config.toml
n_layer = 14
d_model = 96
n_head = 3
n_kv_head = 1
head_dim = 32
d_mlp = 128
vocab_size = 2048
activation = "swiglu"
norm = "rmsnorm"
norm_place = "pre"
norm_eps = 1e-05
positions = "rope"
rope_base = 23800.0
rope_fraction = 1.0
qk_norm = true
attn_scale = 0.177
bias = "all"
tie_embeddings = true
parallel_block = false
init = "normal"
init_std_qkv = 0.0463
init_std_o = 0.0
init_std_up = 0.0463
init_std_down = 0.0
optimizer = "adam_variant"
lr = 0.003
lr_mult_qkv = 0.5
lr_mult_up = 1.31
beta1 = 0.95
beta2 = 0.99
lr_head = 0.00638
grad_clip = 0.5
warmup_steps = 318
schedule = "wsd"
decay_fraction = 0.711
decay_shape = "linear"
final_lr_fraction = 0.1
batch_tokens = [16384, 32768, 49152]
seq_len = 512
doc_mask = true
train_tokens = 114900000
steps = 3533
dataset = "wikipedia_en"
Each number is 500 + 40 x the weight over its row's rms, rounded and kept within 0 to 999. Layers, rows and columns count from 0. Numbers have three digits each. The size before them is the row's rms in percent of the matrix's.

# up: layer 4 MLP up, 128x96, rms 0.129, rows 19-64, columns 0-95
# down: layer 4 MLP down (transposed), 128x96, rms 0.0964, rows 19-64, columns 0-95
# gate: layer 4 MLP gate, 128x96, rms 0.134, rows 20-65, columns 0-95
up19 103:529488520506540471474487427546554449545467539509451541556443550550537504510490550544503404556523528514544491405444492512522534428489437482547496432427530482524449533525507445466528461508477477451498483459490490523497596458516499498547472480533442476479487484538438411488533471486542479534
down19 108:495474620506541456473453476511555467471469458550552536513486454524480509519461527491563492485480515474531475512524503486550546518534453455579421481527560494500480582432426518513493498483488532474486500518523418486408504489537554474491498497550470502490482419500583509513558482455455569561
gate20 108:495552503457498529513489456541520530547519458572474504497459478530516487457446537544513509501509557597534516493579454425577510551567495448508524546427505509522532448452523491446516501532494446521552578495465448562500525534460594466490476490544468487520502533502415462522494563451535479535
up20 105:502536511493549512465520557497495561433531551509497496510493577535524562522555503456526502453520523505483532577541540483525507522540465489446542467506504541525468443497490490494575530464446507620549584501526501568492410528524536471419481477489493486526444465432439539572533509485472484453
down20 108:567493520499503473543451501574513528473450484491504546497475552496547484496451500479536477522474479507529548468444540525524457532427491513457553571555426482596512492527541466480515547418459507628480559496538510488539472481505463481489565505576472474464448445531525561550503523525439512483
gate21 081:525512557456467503463530548540492460542493435502527540541471501536449452554576517467585530503550493558474562472492566524536459529522549503446467586525455491561459456461569555504501519536538456469504523507443561536445512480474494490442447477561482487517541470489461431435458552523501531518
up21 098:450465482510538572512458473472492494517518492507500488482494463529512578553507505479457502429476455427577424519463473549490482450488504457514492514542499472487440459446489412586537532447549452588520484457570532450497476487477565563475506482448468523467460518488530457499485536576534452443
down21 098:415501425560542533498476489502475454502535542492520458447488480470446579501528472516460465469430458468575461542582495503440504502533482500512530381444473548497479467477453429493494446463544464538498511450545493461550469527508455510461544507440445493527476521463445554531473530501468496445
gate22 078:526524553470529473525487483532469510476474558503510559518497537520589481510517444512482514548480491473540498484487494513528426501543518492519506510485516508457467492524558469404494471501512506468488532499534590492505487436516585619535595547483519514511488508501549545527630526580514470580
up22 092:503522560520439511526552464540542472481588494509502495476510540474487504541453419559504506460525498518432593484532569533492514518472491525520468537455497529521499545558453473449465394553544533462452517498543476520535470576497465492612424485501471491505483544569523454495494549513453528503
down22 097:552504502560509642552414554486457455530547510499530554458540550488504446539543528553469491509491447518581512538481468509531504459510508528516566454538519538446498484474486498565530521483457491547504562482515510507445572507508472588496509545563501488474449524518434546516500562528506528460
gate23 103:499530523522572413542547461457418551517503514562518497438510531494532425500501534562469444494493543492486469454499478535462509470536477502523496420487518563475493502497445500397494491538554528536465483423517498519546501486540541519458509499586459477549492434498445510506513543512386525456
up23 101:528521533464534502475533428476537444408434462527505529451495476427521487511540562418475446447594536481496523549461506522496612534473472492530533489555495471538556476481492558512526560521509477517518464537523466583474532534460475497477486466521488521496508518431549509463587565524514473504
down23 104:493499493490539454555475487508438485552444511465560470438515530498467529525541508489456489543526582557444436536452497513483446443501509547528406416494513528570464536524442499485480479454477503567502430526458516502540539533571482511483496470536567461546471508485407499498541544563498543539
gate24 096:549507573516517461508540539484594457495490498496469500514472503517523497445455472507534570492526529467463493530441541471526489495547446526463554551467506530546597549462452486461513495531457462468448472498435513521511480481522479388587479535546541494577499433404506471522547506443492474514
up24 092:473503466558501502524435513518545576483522505498443515478531526475501469497451445542491493449566473541561489517448408499395533489556504552577455465457539450436513507511503476534536534447426458485532522534472446467477501501502401521501511529496457587499523501500585509541508484530448491464
down24 098:528505431537552462475463481492532518554516480434411512398462512482441481516522443492500445490453533568529480542513453474531462458593534459520522496458477443559537537480482462591519463455518446505478508475588506515527505486453475539521527505551495538483561484463573556511490467476477509561
gate25 098:541538549473450369592542513496497459505490468529472588502468513520489469498487400541508564561519561500541583492511402487473465506478477574549527492479466485519516528446500456454499545527512481537433559484519502539564525474468443475522526491565495490547519526493549483524503513527499500505
up25 096:430485475443505501535465494534526541523535433409540466554463550506479483506401489573470463480547451528432502450492538491503533533528517466499479447473510629459474504523507512476469533499399544492493457485564473440522487483516508495547464493514500517433518519503532591516522563522489446486
down25 099:575527467575564520523420544456481523472418532547497539508446604489543501494478417497540486538546466518511527496484466545544516482486470515550531502536461475485498457515512450488549541435537524507556493441486480430477486432434497541571509479472451509554490462462559440464501512569490498495
gate26 107:486549511423440464452546476498489503471516456503564448573509497514439509468426530503491472433471498506471487496523546483426471426517490544548486503535483522491567455521467448528543459538572543456542405485482523543498501545532432467448459444506510522462426433503474527461563507454504553514
up26 108:494475553456544459575495439478529523539494454433519453514515585542539467535542467540499450481491534432492456504509460481550506452567474523438489490598493564475536458521535516476465426465492416470411525558501528460537535443516520515482528467538464483467433487500515517535564473546520493522
down26 111:435579499447491487524547513464487556471417409466510475571509485476552453452491529498506460464436493509462524466413469496484558521510488531460385482517529487485473472532443479453454421514509511486510453529506486519500483505534509573490434501533485457489408463441497468495464504507562435517
gate27 107:502487573489484529538492453506471498488511479505408535524463459529517529448457499542475423570546541444488452498494579468502498480540522495520447574495570548491502480518483502471439470460526504521460533522576450513473441559468541500538493471483541562477560506442434578499523423586494529536
up27 097:563489537482479533478565508575500431478544521531491522538477535578525494527431389535509554485472486505469533416573525527488513534555527485513493463497468497510442494545520462457503507512514457495425501480480536557517506388495587529528448460507522485441519512518500540540519505590534506448
down27 102:488481545511500530495493504503491453468491579500533489525536576495507507520469485519510611455494547592527457442468420513478518490509499528539478529464471586462521491480470488468507487552533466485506517528476586508516485468466520407489499454636485441552452489468577531474482503512510418475
gate28 084:532494489515409462481514493490461546496537480483513560551482510562534539442452463597472571520449443518501526500509513509449540483488466534521510462475423532517515499549550559498582533562473532479449516478519420468524504481516506464540525516522480573517474353491494519467491479482454447462
up28 102:459526438454537509499522538447471525502533496528507445487408476531541476511525523545514505561483561544404517497502543547550502439473456553507533431507516467456483538478474519541545511493459529536481492499491490533545443507575586467553488528481506526488447513455614561512523542553467443435
down28 097:447454433553537536490489488490396476434482408507502517467449569475496525458537477495480430486503481535436509457475519487524520517494481495592474419484468461580456518536442435501548465487486541535552461461446537530492471525523476499486539490521490526499457442500535563552574477531514436488
gate29 107:497500505462498479447527572463494526429519504469496495510507492486463490420465506446547514512523438472520566539598495492538491524424534562545473603427539433448442461475451496450502564469540435468487472480517446451480484530484491477508525532582547468470509442467498495461503542495515429532
up29 102:518526499452449565499506527459482417544483556465489564478521551463544459525493539502476445538453517471548476530515550547458533512432516494497533436530517579423483536477463496506476434552458437435518529581459493463544485525565444461540525463514461490504563465455565482528523529576507499494
down29 104:493474467487496534447525486602538472538541500597466527504471487542454544560483486503460551502511533475489522491416437569471496483529484481487465431516429497511455521456506510501479462494452526510489489524541522569500455546436465515558465411391526531568507521468554468549528521505505444553
gate30 100:530492557481449493433506519503581473473483514421474548543405509507451525492497550535536541493564509474482499466494512504490546553456482558459492511517437479398531440435513460518510497545496456520526465452488427421532544513465436465490547529527493536513436487459428486562513473471502426497
up30 103:523475484494544568534499537446546511478463464472506520466560442588477570466475535518504584451544453483442479525466477476492562481544562485489445468518421536509479527536513569457534550515496435461460539500528513541459489475436484475435498475589493593514529468505485500449438504500491486442
down30 095:481517576532540471475546526442568500513550507474483474547428467482504559429483534581544507512593499424469500491507534537440476459584530490487480513516402497461510585467519479525502491503513431428458517548500472488488454502453514572566522524510458561494487507504488499494439517467460447483
gate31 106:451528458557496494459544475586521534456473475513409509533488449524495540531430484496480524576459467502472543526525525499494445448535475551506522484491462496586560497420568567490519570547458483531497521538540458459480491441447430489467493560561530519472436488527519516466463528429487532495
up31 103:504474479475441508525455521517461474481441454510428484468546463509509520487413518452455566498497528509486519447411516496488552495510466551516426492482478484470473471465472475525445515527498493404571462524498458431428553440458449503447507537555482464542453456523409562522475483503532552549
down31 100:478522469481480518571449499556499489468465522486552512489425474460501484543463520539500539470468464522490479478536462618520486464552495543477576478479467541486590489461512483498535503545525480495510526519450514473472520424458510441446488552554559476555429507477600551422456549512486452450
gate32 088:490529579510541525456551504545493517488455492524481561476507417504477561479480583519482486475501526557435525391466422427475541469500451431520502493512536504470473519468528546438542442511454506499488599456450443435492537487525521517534481475500519541440480506519509495534473480596506499535
up32 093:435484459547441521405513499534477528442471483521507507451504476527552482570519518512527478472592500460561554503494494528541497507514523545492578475510410478517493561477494496474498528482511588497504414480442463517535545470560405528559553514514456488514461529496392563481482515500505504506
down32 103:538547456609528498509512506473537515515442534496426500437483524483530501554540516499480535501509447442486497575523509534459572454504476450534550498487456580510469502496460484503523480534523459528475535441517555526517496523447508547543493504610510510538545504415380519512462482537568469488
gate33 099:476487544526479485444502463483464511485477533571455529535465541528438489516504497457531512513505512502540481397574537484482443530497547492526487457439532564417426463462471470378460514485500469587591444546468432495552508459467474507499518542493505471495497444535478528480514516437519529484
up33 098:502537513477498465431514436548566476533509510504468493489492491449517437539460525458499560362537526447448536492446448495520489486610597491474498521465523475501472460458610492512520467510540478574480529488484507500537542505545491559461476511521492441563520499483542515550512464498544524521
down33 096:503502569431471513558533472467488545558433520464407465505506517474476518496448480494511531571554484448483530531464501559552496491490500455437561568473478493408524511427501425575496510540463467496469600473438529515442487512475545449490490499528490517491472533525446509443503449552461505481
gate34 100:527520550443481485565536494492559494527480524521539501474543494557551474447548488543485498502565531499479499489466541494502430577582491531532492571522545483519581387469485557496446537522492463461536476509529503518427423510458553444525535524492540514505511463497496527506599441504547475559
up34 097:457542518498494443470478494518587484525470556513468475455458546454507526519489515544470437512465520466510453472457412440536490513492482554512459507473571490545468496539552512537459495439462488493547488490559489516544519464590436515510484479491539591572435530549558448591516450501525551504
down34 094:454494493482495504446518447506475507580470521463515546436534517473450516541513495487440480539476452515513497462504453435597518487469500406501476495509453531585463519531460471496552555488533538490513529545592482501537555479585498535443485437545531571540461537485508481560536470470444572492
gate35 099:511551459545551551446502516476486559499446478560503458489539425550444530522555496479438557550468550483455523499420509491550543568535530486505474505504493456479544480456444587567564503479484520494503501486506511566485566500464519471423462514519523534438558540425426539477478507531515491524
up35 091:529582569542584460472580440538390452512518547545523537506532498457564477460511446474445497522434472512473441553529492465514537524533501442488489467552562513433490442515506451479502503519471534481427464499521507511561566525447521483469490471493484462522528511419496485520553491447504523478
down35 102:535463584565515508540518518522494529495576502542455518569443460483522479500474523510490459577526549563486490461446530520505450498514512521497476452506491462424501459567477528469503453392419559535567509453465528466545533551456493484536538508429484431445479531495492470444532499455478537539
gate36 075:552534525462498468548510540469555491505475498584496530549448442498539486522551456503521524486530458553512405531498523482480460565524622540525436532454499522543527519535510586512467507480530482532505521520505468535544550476494486532470430458501517548480507543454500521405576505526487402478
up36 104:535532523460547512455556530495506513498559497512531516472538567491477462493468460549505571589490538468488515435520427545460493512519482525389547447531474477555445550511551487513529453517474572553483482472444473465498510452537448484557470498519551463501578476457426546526460465482491576481
down36 113:545554483499550460433506553554536525490515489510519504483480502518534452533428468526490463561518535492504480447573512533504426504453571523380508463584498455547474514504545552459459434568471556468535485539471467489530505524550450479481454427449539462518520517478484458553548507475486543542
gate37 099:477527508459574542600507554498458555579514439473472499550483530499466479467478596525492521461485464470545450559530524507473503505472459460486525495535508531527447531468562475485404477559487573517519513536470483519565488486446526463444474459549441472487520511533535424449482537557495487570
up37 093:476543563530530562501457549436470509537507481485423538528572524526479477564523542461480502533551535439543541499462497521494541540511468487508447501527563519552476506514498537445577479461459506459439580435520450440500518478467503457438413500548511459521479465527499536460513584586513505499
down37 101:573498468494550461494515442490533555367598466434448511496447517513527470494517466452444523482460535509499505518526472473503442471516532484486452495497460490525442516525526532482489508450473503491564422450507461499612451504513507478471551497425465557490521509505445447467540548438506498451
gate38 112:505561505493518502536449508511487435508503507577475498489545462495479514443454498525487515506455466519425561516448517522489465575507475491474495502459541525472494472454493498522537541504612524492486515497482443516546639538471506528427435445523531488458522494619483408473449474514473473494
up38 102:519509526475524510420480460530446549508525530503464521531464575558492536538512508543584550521578441496566501388491529554455575448510579534505509497503537533479501524442546498483485516560488472540508538537537532478529499523478499551528574489509502477528464485418455462492527460557422489463
down38 103:485496525476464454485478468450550540554585499553579451515495486522493492585546510494532437459504537474467424472513491501441601480436482516466520517450550472479472552536494477422539520510516532524500540531471440469610430478532463520464530513500481499516430492456527492501453517503545425474
gate39 114:535578470536489511447552445569565503507535464563425466469487515529487523475527487458420584475453456529487548499456507503482535483578514481490486539485453485477513548441533507426487509550574472510591544539492425500554495555500511492571466540534575518507526471511440504528497446510518505504
up39 095:472416539551514561506523510536485587535481454522462481480502493472475535494423552545533488482578470539499556436487470501535461500477577459459465508447516576476438512453517472477544486528515516547479500524399523468544516513528482458546532434636498529479495499505507538491464494524447482530
down39 096:538370542469515487493527524574504486495476489477426474546431446437411558494535516535466533449544541532462474490553500482473481518493470501504469559424460476397579517508450507505547456503445474501471546480473506501534485523447465527527541451522522520535473463474488547466503465529468459440
gate40 078:441498545502486546499476474527541590512441524504457452445473496515480530490559479465482521493519471524525492467574437507495507513431520557471527559379499477561433491439563488497582450488495521527511525476484569433491521546486531482487471572493541482442518543523514561497440502559447455474
up40 089:537496510493484569566533499514499441506481504495536503531533591587510501510507451503516452475462542446557455537494530470555445470550480516543424554491507494558490430512500502467530496551512450596449509546456527481569461447457520515503461538431503562472548518460525531532572497492546465431
down40 083:574525488470527467492534499505559570418558498566538438422569546528461439521476453513513447558425552474451454495501479537473468484542526532468480516529489469475548568535501517501462495472552502525537513554570501446541524430515470495533518487472532521490559514528535509383535505504513487545
gate41 120:563446494554447360498498476537456551475487492520449455493464520564477485497471447518450534473541535559476521474586450468476523471511500510537476519508525450467493439507464538488496480500479496481554473452469438523451485557508610393548533493539491487587520494525522523483517502481491540510
up41 105:479529451551457453515521547495498486422543490501551511504544470452543474523474481533483511561489438454586489467486505478410487536519526450460513453525453524491580604479462479520478429531497528481438571582499492421494481473494494521455564548482504498544515551488477524503507428530576510531
down41 110:503440524482509529457454522470546464531565561523583470452487476515458570572506431470553473571505509491534446559573511437439559475463520498506516478456605506575449492461515530512487508456480572490467591440526515510526514469521490510493501435470488495477506444467530455509515508470477465521
gate42 109:529561509503425510469493487491551490473486484565566560448452516514521461482481493459504518453572553471419510515543535451477527519556461543544502518515481558589471473558445482524482460493565504432504528481554472509561581475546551490493501490528467525498471428535454558526440529573492564491
up42 106:524498442440453530496493492532414530500460548464474513496537437504513519488480484460526445581570554475414488471502498458564487485479554444532533478492444529569434531484542516489559409491435548472508453498506504502489493527463447563467519496505477494545519529518462432429474464476429524431
down42 112:568467472487472509532527499558440529475510525447498494529526459481473571492527489471504466491547524454488510515548461510509578501456571504494475555502444537378528475476530507494577455433465556525525444517504535500540502522396513481449540502408596520476537522513466438481499449507519454497
gate43 114:500510529439474480517489561548524546502405516555529454548434486486484483460538519509528485540482502521472513536524429483559476509565496559533486515497475441461522477470482473475561500537536484484465490558457420509614519476556600477443506549545564520512475483470483583526470519432504448506
up43 109:532561525493448508489511532482517544475521495453371461485539529586555495463515490482507514447554459500499519588466479461505543441401523486484529472458466502509518520483442528589490493450537528496454484434520536535564477522562503619505495471487538498486542466501572464468513536508499511510
down43 106:471504496517491482505461527509486501511547479411447466494529490531506512481526437430474480494553525531542519515565563612489502440438573482519522426505563518501520485528469495583521468491462491576459509491465519512505541529543486540473535502455580541486626517476518437506511531502538512582
gate44 117:467516525513473508448517555513433428480423442527459564566486476569472523518453393514536458576446468573496415550472493490553522579477495466510502468543487527493475490501516542510526477466504467476464501528485594444511564502523571528532495505506544497522455475491509487527529448546497517431
up44 106:495524503468545455554455509523450471533459453508448468531541527589405564485518460563480463485540517534485507459481535563511446534543527457485584536448444480506497426418541474495543443550503459561502486435444517459510440498513516520458544514491502453520450442502505494541533484542500537442
down44 104:521487498498497432496473484501485489490462411427457535501495518517502563521470460503547450478524431571379473472495466540547533516523455524492532476544495557579508484518472510525510530410487512501535491526443577450478573541503539532494514579599539499532472492479528501559577481484497511470
gate45 079:570376523517508483551483482474540481505568536436488466597484450404556499497515464439499479533502525546484493480479438506472505482507534590533503516449485496497540486510543464552529515525478480470491467534550513554487487524514447523500465544545473468493583502556514479481385489551497450463
up45 086:516499516495558492511485440502539473539492530582505488436481519467500554479490524491449482526480514451527441447543540499481456526446543534492476512546562503528493434591500549497527509435484556510531457583604490543478463502514502521545462473496585517531607469540492483454541422473447487463
down45 089:528465578488460525580503521525460515405456448481489440560505499478526485490464522481499469497508444498514489448472511580511542527466428499504418521496478547391478484461482455524456462482402486505545488514502486453474542517447450435485574559476506503534414510508556506485497502555500460465
gate46 083:513509542456547424510492540507511497488451541482564564485451537446464511497482497585421505498486536467505455460510533458453426574484533483432547467558594536483587448502489512464409475446512527514524511542519484536539485481493467508514478458476575526486525469444496483456532445464460549520
up46 094:527448521474456541557422500473460463532493444497550442478549512492511489540535505433544489442506519528538530589497534525487523462552461429543457470476482465471474503484441408531490508518540439516445501499472563535530447447454463527556442553466461477537459543541582454520478532458553489508
down46 090:478506511532507586526468504460490452529542452443488467517507511493580471443554514488562512437434476550463496538428504505534493442536436485559436526489453500538502563492499423571555503509424470565461483477508588489553513521435499535479513537488461512502488472467524511520472562565536488436
gate47 097:500536446439473504482448538513454503553556488513566550490478552506507445508525534511530490582477524531523439472538543529537534484556492487497549571482493614472461477510467483503498503553547480470526553534566484520507498595569582493444462563445506511587516454477472495450510518474458463494
up47 094:509486547473527520568526490497535459468546452520463494578439416477472551482503490507545508502440404464503479564463457532472481523555504545491412492548493499468492510591499527533500511497572441536503501516517515567546466461376463531437491485483507461499515494560519521496478438555533545483
down47 102:464453566470491450459586523504481521517539510472488460481551494481532443491515466530526503517526469460470533494466492523440536516470474456534464498498529472339477494437493497541448495481473500630507444444531430512408563543496483435487499520512514488494454483525504496507496503575540536488
gate48 110:434528507502537461528498494501503544455472591469502553483447489486471578447458508566404508497475483467548450457498485435449486513515543538458564499536561526460514475507499507524476534410548484568564457501552428541521450502524530485463548442510557570481477546488512551536521448472462499495
up48 142:460536485439507459500549496511499508473459578475490551464470491484436537429468508573432492573494532483530478461481519486520439578513575555462556576557532518481526442486499500513467546438515480507587474543513441518499453506541489459521503451545541569519480480472505514535546431418464515512
down48 093:441513497514505487500471476521519553491469553494469519465446489487500604446480484582412501523497483453514423480483463477466471489503536527497561484539557473429489468532493494535492538359513504575519482495526428529541488493520500498484500454478536611459487519487582536554529475484461520542
gate49 108:548517514453458548445474540547426506443487418507496510478492578498482469452491548495519587506555489486418530531543557485545530441484490557514511574518466511463591519514454514527525577545513459527509438533496448500539496504496484495497563454595462505580498473505518527512470513429521506526
up49 100:489502476574515538494522418500491438548510544494509446463500511524560506482485470544519553523516594442500462486581498460475454524474493448450530552521483536465540472524540446537533520551487493508569509492496483471459462587489479434499524457448508552559550499486482489474513513558493394607
down49 105:540546479566555519411471503504503474390511532502505493502491510524504556462555518530572494523473490465514467471560556418550478460605505481525523466442486474468518498503574456507485482504529487481499519455578511463422513550439479463527496540522517523592526539477493551490517467554454443524
gate50 084:542503507502498494426459483463554534485483520583465474520461480501493479438487531543450471497472489518535512474470557532465405518569563588482497515456483545514551492557513507532514458477520545517508501607496405556542440540470478493533529457543526527517478447577492545480575487456538457464
up50 092:397557512464501480496549578436551493446501531524435531534550468562503528467466482492523556543495489505530530486500538530487424502484532486434516459583531491431535560480471454436456506450467555543543514462490533504488485483526462430515532475526557527549535489464472442560502502448482455572
down50 096:485526567465458482551556524460483487441533492546492517461534487585520507494497446483481519450467529507550473439498456549542499508423531509465514517552457489427494538564505520523450477502450477590517492555495499489447529547621453470528483527515566533486567532431494469587515500458476536512
gate51 082:491492444509539508511538452477539560476454460508523506502472446502549545487544580431488414517462540531484487436559526467497532490475441553468508547491451473485498521460566484552441527549505565498526540513441486567544467457481499477454564485473522543423551483549501450418534546511481466569
up51 098:473545442517472521496483472506516526599471443498450467521455449451469509476513527450516450515485506569487454489470464510468488517476511507536528453454484475527404509442531483604527441514551585524451496555568540472474555461469513456510454445496466542502515495441483487494428401542488470474
down51 095:458482570486492600576500496483455501461428470496540429491508491503526498553481511502530448459448492486494491502450471484545540509557469457538508466499501470513398567441471501581531490437516547453501468448547494537452512500515527468507564515602473475491445531470578477485457444544479530467
gate52 115:505546530456485498507507516505504535471432505491459592517454568486475489471477471550434529594462489506510513508508544440466435562507520590431578490555512535465567434493487510469499519469518499499570464561453431504492452493591520470478528497532574529501489489456459525552549454474478498506
up52 123:451572448496496510454509465485556548467464534464510493391453478472486543486477468596414491474434483484512412431518486499528496504506523511484545491537553465482486474542488495523480482419524501539555481509466461545588488502536547471470552421513543575487512496479479521504532420455453529509
down52 104:419601444511563512511501481501546549468482589501485497482454525502491544459479481590388481487467505444525444476525489476464473485515475487494511454523559501480451431521508513495504490404553507544540529492531422500552496478532496526482559440564570546508500510469479496468498410477495497492
gate53 076:480493550459517475472479464556490494526461488483475503506605497496542509482490475527525490450533565495516515487500634491525517488595457526492496423502500523521527506459538450494437478527454605518487483497509550525598490502458504492513513458462478570448491513506442568508458535485575511409
up53 087:574512563463476536439541505505500432493462456456517566473470474462530484541536546531530455511475577515504461527517521544450479465528474480455536511566458424471506424538478456488460503520508536557449519518425488405539514423509551479529507447490475516466517509559485473586547482573493471479
down53 085:442484539499481561545421498464456509488401484483522445485539524511418567569485550458483499422476503483452505478483477475480535439503480420518459523449487458486528516443516408534503452466486519542446551466499523509490426476527532446495535520540482489488470543537535554516415514462481452445
gate54 085:544445534486519516528524522545495508467478492515539495508589474464548466429453518517453470497471532508446508501546550472487478562532408445523530495524489401551496507536475510502461487468519509576443498473566454425518475546480586443543457564554553508452475526533462546534546479528469554460
up54 096:493492493524531450508502512488497532466484508513479443462493415502441484480472540528512503490543508456523516497532474479489474582457505463435466557465464591502506497491503470537504496520510449639534576477541427502437521504516549559428495573432527480559565483463465527448523465517539560542
down54 094:547517465464520488411444513471503528469470506567554436505496513544389466445510470541585513531508495473465533458482540498500422558517526439390497538481521518471510467502475492542457541436460485525492559458486502503476473422507535507493500466476498517489562472610489530514548468485516550535
gate55 098:545430466444451392444464575471500512461423518546528463484495513508496490560521521456435512504492453464489529569468502464439562468483503527467455442443472497522515464447502582506423530449466458518553464525509513497461499518516471480505456488461517523429518441479467475497498572446549527450
up55 098:504514483519512457489501514578429459530558527571466526552538503554474561560497467536513488563438470461431446488524493427445500469511551523459548532458510599478384459495542517471518460485452510495491469529491530536409459477538521442521517527432470499440484466499559522497509526501499515506
down55 106:541516506455521553491518503534482450499467521437454440483501483531494487492530501482531541504457545416484525436544503482455451490520532503485442478474440478450499513544567507494486489447463484474541427547504406493515476572450492408485495488360560511509528553523517558451468541449470533530
gate56 139:487512494578476518531603520567486558464400473531569477496487452499416525438394522523485555527492539516477524479496506443569533525483495488507484477581447505557488528521514545484471503497575486465455476530509492503516550541458497534496461467510506474526496454505520470496447476425591464537
up56 106:485505526524532482574475427521478484534480549541485492559515542417533485507529462492470452496430485525489421495486535553473508402454520534455476537469547433417492447536526476575520456512537503521604487500441494531481487496517485452589504436455516496433551532496498439531491496508520467468
down56 094:563548447502567567513497430496495472519598475503423528504512484513572505508542552523535518475501527483525462496524411458522459515561538473520506514530557536563466530518477494521589509525574556469564499453525497454491427528431506515488511520521474506444479542516487527425527507403530533498
gate57 124:550535484446477464509561558433493567501468499490496569547543485505475497457458527496518577555529481472405540550540512441435432489519508514532487517491479509454572493541546510502508567508553444448467434480513473480488437564535540519535486554520490531556530481449495438502551509461476466581
up57 109:532516482504527499502464495507447544507506526483561448439445448472535489584558487498521497463429512538500484540486568649453481463523469480521486534468459459544520563476527494457562518498444470569478563516478476461398506550520463422459532479467497500464450522516505502500490500487521425478
down57 102:486515454494556508455478476472496464474470502477536498502571476454502591580576491500528545503486493523402474552517471510502476474573526581529420418473438497522541525525519503471495470461477493554458503502537481463509501532516537537516514532563489483544425408425521461540521494431439484471
gate58 105:500541485484526450527522514503542507579456458490526392485545437475459503537491509456460529482470505496547532462420523474463520535546551480532446539536555503520480499424571507528465485500563499431455481470435553547550532477519492478516461519511510453463502552474482585393464562466477534512
up58 103:526469447588454481476498539454444395528527487504473504499545557552534474436420521526426484503517487486487545525489465430454501527517543492470502470538503505447473473497533556555430487500481481471442559441398500452415488460475551475492547495495483467493550490488545491470448534528539461456
down58 107:486520480524470548483536512494486498502556534446466503568556533472471436485547446497468469505488547485417514511462415550515449469574507511479420478556495460519526468502549509468550532482414462521500527537467441473496502555532547547516508509498535512516498512547363419467504447475485512430
gate59 110:504485538507505403498449474491434487549432486527528464478527486463402524484493551546439531560532538529512471535478499518562524537486456483487453477558512516490530536487475483462483578512511493550499483524562490507534482505549435405509466571555549533529440444497493475425432505455461464433
up59 104:483471477533526515488477469538508544531519526524513442442500485505445407556487474552530454421496427554475556492448556513514470453459457501515438547470531501505498523530474508471556470515477498537496485469476486473446517510524530509482487432535470493422426524571409565501580500420538581516
down59 097:448467435486531510508474470517538529468515487505481487516489478484579455544461485510501492546513507455499475613475518496423498477515480529432449515480511474544479528502509496454454528536548585495565462436505525502455512498490508439497457418470470482513433501532530555485534513457584650532
gate60 111:577446521441455456593508524532501549459447587532499520485507565510535534516532486507539548466488504504537526427563484504478447470507491537520509568497474460487514490525485517522496557498453479531542435443445478432546411526545457525495550562514498464538508385450463540468528492516493520495
up60 103:485530608495548437491469541499531481447608517585504528503483598498479474471503489470505573523473482536466443487498484511520452445525503500575424536546493516482478458564525487506529504516467496540535493578539469475499532489584481441529473495474498496575456523557484515486560523439497533443
down60 105:488501533584494513512426546528493443420513440455550451483522438541526541460521463542498519545512508526504443498501536422568516545502533485565540541506408517431567464514539535571523477492525491501519502549481532491508485465504477498469520483529454409472507586565491579527478501518498547462
gate61 096:527513563527481473456489418483483549513456542537522478540553483484472517536480491493524539501484459487473528492448537462461521596429535564473485472456456540508493486478556493480491522492527483487497483482548542486497442483571535527451533560444509503573517382419518594544417526486548493546
up61 097:525552528535486429458543490521440463491440477523600518551527534505429449477523480440488490484515479566516501508521427468421494445516489492528576471487490449519512562492494458426481522495444495549540491480442516505558412525420525503416505515474457525477449519470482486568484521521503436466
down61 103:560521482490477416477451405446529540484477559514548473495524583483525463489545581455614518515454483500492482474412498455479470538441503476482491478505520447450538479596470525471508512494498527509523548496450477478437515550563557500510468498450500492527515507507406565527490472473507495473
gate62 112:497414436499455464530585458463551446513471488539540519486528461556557483447493510543501447519514547531549499399418468466487536545460506485510482499491483526506535380445543519492474511544539556437473482540502519461472506536429488446491479503520530509457547448535523509497488527425473446523
up62 091:442489465427572498474540426558536499515577438514481452455488540464424516555556565479384529493491508513523532457475539503458504534467486532526581463461521440456505483522527458456493508489506511560401512510494506513462444465492451506491472481457520514522522478570493548454494535553550513510
down62 096:514475469510586479454454503563494524510528513528545526506450501530422535458520486550455567512460487442496479525468511611466451490501494538521465465458492510498512553546527541463551510446496554514560415494502498557475459481474497535554551498413507436510526564429485499443499523553493469413
gate63 119:477495521464476561485594494529481529520454442479522507491498513511476450489488470498434477482496537503452474549461459457564472513564472440498473474485445476563487518577553477399508494535519501536530416511437457505515459498535451467476501478496487515444539406484501589479457540511384524520
up63 095:520521551458509472465551498605477547469519466525555486530541435491470508574522466499507452521487517456503494449507538487551498504540430428569525453543577448494511451543393498497540553523499496488420457462505442507464520445542473498467481589477520500520476501471484483549482488586542514525
down63 100:472469545606497462497527470503507483515484485594571451483476558503435489428572444505492477555556457488532459551456538509482525523466496515568527508572443522479431529499521500475432547469506459522484511511572471539469458482513443528543461481504501463480515453484575480524456547514575566515
gate64 116:467551537467489463474533524546434427514436436443527521465515457484565505488510459474475552479520496411526495505422444515393494531480533567430462534530524471459473488534477494502468565506542497558454579517501569505502523494508476505517449537552546526427481517520510509459424474537547531504
up64 107:527510497527502488523562452502553421508501462474519483472560537437399493523492554490489505483384536433428465531539469487489480525510550444501497460508440563480481446453439440535532539482463555501465454448454516457524459489503529473526487518521484500544497477457479538571568431452512494448
down64 102:488471481454513485413551524510524491566509481476530518454533520486489501545486453491451536515457520560489480548559503468505519450497519508593609543474484521548490514385537500526508455502545479567482551491588492465505539420512491513497547509553453510587510494485429437471508464503505516430
gate65 081:490481485511493534502542552522486575531449506555490470541490449619478493532519457478469536473460500559442519472409431502498567538455509608543499524505489461516477554518542629478505505455526519569489535465517525507484426470490503466518539518522478511478495509486547517479470496562491449567